Weights of a small transformer language model: RMSNorm before each block, a variant of Adam for these matrices.
Each number is 128 + 24 x the weight over the matrix's rms, rounded and kept within 0 to 255. Layers, rows and columns count from 0. Numbers have three digits each.

# layer 3 attention key, 64x224, rms 0.0334, rows 0-63, columns 56-111
134153101141155120082077093120131160121109109106175085111132117125102103119146121169106132143112145168112099148121160167143152097156158123081124149091094109095126116169
132118149134108137166150134149125091119137135129084162141134110153147146128108147125142119116135116096108142108117095095126120175098113143150132102148118137138133116096
100157112131134147154146137143107083116138133123103141119155115140150143107086129146145122096123120107109147126121105121133098148116091152143139127148139165163117142091
147091143130140152109125083131117165128131093149136093126112121130128094138134143146097150129118123171108122135150162140152147094163101122122138173125138111104135134149
133129148112143133148145112118128111106139141116098138137146141138116162137119145115131098102129114111091105143103104114145109143116146144165142132156117135129138129125
137150122135139148098143155121113106138123099142131129096109139101154121103116110114121136130119096130156130122132128162105115119152116134134122135123144134126130139114
108119127160125125139122112160143116143126146141127120144131129118145149147110166130168124106145111105089127128144106077134140133099111136162099114140133130156116127138
127136106123112111084114139110100160139109112118168100123092148130141109127138144126117136166122148138152100109127162150103122097138128124095141132094151108135120125119
115113116110133130096135132105134158142121093121162102083116133105162120115121103125115139153124125142147136115134147128099126138163135123120148151090129147113160117119
072162091115122126123158139122137115190144150130148117095123096138114084137134166126167154119156112154098114136128106122149133109131121146121105113149177109179066140158
126116139150129093147158169150116121137151197125083163115110116171133147157144135128174100119114137069064127160129094136151063141088112116163102064166178153162084175125
126098104153149130141097125115131110118085112147115145094131113098108117086117129105128108163136118160145113100132160129163118097151105106124150118148097102120153143144
140089108124123124134124088107114134141119078122145076090132140135145119142104118114103114099118127162174118137120137128130121139132110145118161134092125124106151104127
125105126095166172132116096172150156134174126102154095121152104138121131107109125124134152113084106154154130143121179173122148127132108093140141165101140156100148164109
122144132138120140141112113133137135130117123132125128132119117126129118124141142139141143122140130119120127130140123129127137120124125136122131145130126121127134106125
101146119151159119123108130127099130118119129114151125112132093151139144099143104134129091127135120102138119140126118115123129104130106119109115128151141138138107159100
073117126104174146182089138112120135114139156113123154155141156096097142167155090152139163120123110087118140122120107115141108131119156082125154145102135123114129120133
140108142172150121131093109150103091128144094133115145125088096087088121145120136103103188129119174074137183133152142137138117093116106117142132148121125162126079108132
168136195114074135233199171143089113128129203156023196181162133172124170169128106118162107108151123000082172160117034051163085225026119169221155052164133167115111159096
114122140128124127146131120136141111116114125139115139114136121128134143121124123134131127103127106120124122111128122125117132134121114141143126124135129143135129140120
062066113128078104143154137134224111141122172114071172130189121122120149147161120150150100071180131134127159076080144036147125163135110145165121084198118127127110161125
112110197120131165155141136135158168123089133168130179121109138113172120125148152134162147106159107131152169170185093113116125153124123150150144122156114112103157111099
141081161094115106132151201146138105138132106164123119122113157166147139134124098076174132084144101093134157129104108125134156110133168143171105113161137103128112150130
165137128141123151124074163115131148169173081166143120155119069149116116160149140163094149152112108112170175125151124123144139087158153098106107138120130177136120143117
123105115089156132106129126119157148114117141069164090158152076173151149093144138124116137127123136184114111158150157122132127100152162147131120112163132088118166149103
142141092086077082116140105122090131083133121151136132125122103167122123117149103112119150149088165126073129141157137110144107137123117128095153148142142149139128135087
127141131125071144145068110134145103146153090162129103116115088119112141089101151166149111141128092153160149093136107144203082173142153154123108164150119164153060073145
129120133113136145109114154106093151103158135106166137148127116134137101183095129091130076132080135141128142173112140127154082111155102121122137124185148143149087121133
143147107177150137115191100114124111110086161109152159066099163149124158176172142098144150104093185116191132118099128180070150105100150116134141192150145134141160163126
138170155119175133105107083141159118166154094124122166107149100135168152124147116130137131138143136182108116131181129164111187093141135139104109167111111137148115128141
169132157133106129117114159155092137137115157111130192169181084091177111068097167129137170179139106105103171134158141141109131183135161101137111111186136122097131138116
132095113106122132123116129109103144118139149116121137088142125119139138121105109151124125153080070136121137115088129106123143127162134125115158088126127130129165168087
126119159130093107174147141139128119141123155132080141134153098173122130160147164143133094109119100110077139144138082111139107162070129142183129133184126116136133136104
129148104131155122110109132120111128108117124108144115117134164084147147120104093134121120140119151142172125126107144146102118144136108123078135138078110144117132121135
124140103115119131108125121132125134123115101138167110110101125111131111125145093143110147129108144156150138123135178153122146120172120114123125150101135134115138119143
126105144125117139161142115143141107123116140115090143136155101140125139122114162138143119116138119112082133137131104101159135145113114128161132124150122139131130136109
078154107076134168128174177146154079163160143113123129134135091132147109112135133126154148115145118105094175113106145121111115136161119138165117132156185190154125124096
108128142122135153106166125114158158135138163129154119150112136115153145135138141111123144136139107130121116158141154134145127108137115092148116108122153115137130146147
147136118129135119133104111142121111120113112125123128123118143153094130108118097141124110115138138125121129106163109120157118163111149135132162143107097121116134092129
129129135146118125185110109140130110126128128122106132170131110141119117129156156129138109095130134135079130121146123097128150101090124112136150148129123101129102123121
108123119161126123107101139108120138190086126157176135102139125138139116136124114097162133132120147148155148128113141112115170097148144121095138140115146150150093130142
115132132112121133107103114115117122154172090116164123145092121150130125152106125155140152123152125131152127111094143148148119121112143116086125118129143110134090123158
141135133119139127145101141096120131108139133114121132150146132147099125159135125125130113126141164121114132153140109136125110124124147130119116100144124125135113115146
156129135119133129138115147112109151097124131113147112139138167113112100116175115095113127147133162147176117108163130168139128130128145111115143094077114120094161131101
097161119119116138130110146119155156139169179105137144149130140134101146150127143132132121137152131125100116167118123147129132115109143114123082094137159101161090152183
154162140114110119105159157120119110156132115134163119127115110133129116131134134133129130121117133133139160141120096118123109092118108123131121111134147143130112162152
127162099153156108030106130117170138145104125159171126085151170119102094112118125136113134115147111166217084073120141183061147071130127124064079155061161155161124141162
170147125123094135127080140124127157091092156093097130119141127130091150153144147110119136120123180128100120126118153131129137148114138125125123122137113079149119142115
119126122093180133127130078136113153140124158164146110095136146124120127130117091123123131136101133088130107147154149130145147118113128083126132093138101136139167134148
129108130105117171120086138121091133109140078080130179130136112092125126128104156100119090120139098173112133137098167174072175138107109108107137116090150125119161136130
132139125138130122127127121129131147133131136123137119140126131133118120131138124130128132131126136119126134144135137128138120119126126122130129142123119127128127127132
135131171112091100197176187140146098109140174151041157170143107160133186166137150145145109107149123086079160135132051085141087185095111170231131096184115150124123161098
137115111145167134092125109115142146117118132116132112118118138129109154145136114142142135153088155152127116134141142159142105123138121112101131148104112131109134116132
125128098119134086126126105150095124106141104140159105116115124119108108130168149145109147134120133145181136127166132167137134123122113137129124105133118108121119140123
155160114153138127129081151166093127138124130112136177140137134109107095100134141148111112173119137144155109094198083149125114166131131109137143126147124187105112118129
133128180148084134143102136130141121131122104175102145178129122119101133136154096108147173112140123084128180133138119090137096133116113132159172129126129116146108154088
133159142120155131122121123106124152110147095135119138115149139138113168143134095150132130118089133121159146101106109139127112107114098133103104172112107102116131144106
104131118147123168108116090109193170146154087094068164158125111130106120142146113121117166148128164174168139155077152110126035112158115146136108160123127111152119113112
085142096089154092155088123121131164169118172114143107117113124135133101133148133141150102166148168152121106073114102123105174142125133100095129125087125083137120124127
173106148101077172132150111140065168110181123092119122176116156106157096116150121100107156107119130086127210133150166141117152136110142082130128177111142142109183094100
139104144158159188135157095129135103103122099110071158105137165127103148101081107106155151075101098130151121129156116127141148106140096161160156126145145153121103135119
060087103081182110125123123077168146125116155135156130080136147172136136108157117144113090125130121177137118132112140133089120077150125121147149140131119085175158160124
140143149129096149142118114114105107114140101118135153141101106116075161133137132117125123164147138096110137128094128135100082146091097136130158136142147110115154114110
179130162141115131143093113107105165164138145153093108147139127126141165087125121120160100151072107064170136141158140113171126107115144100132161130151117081117106151153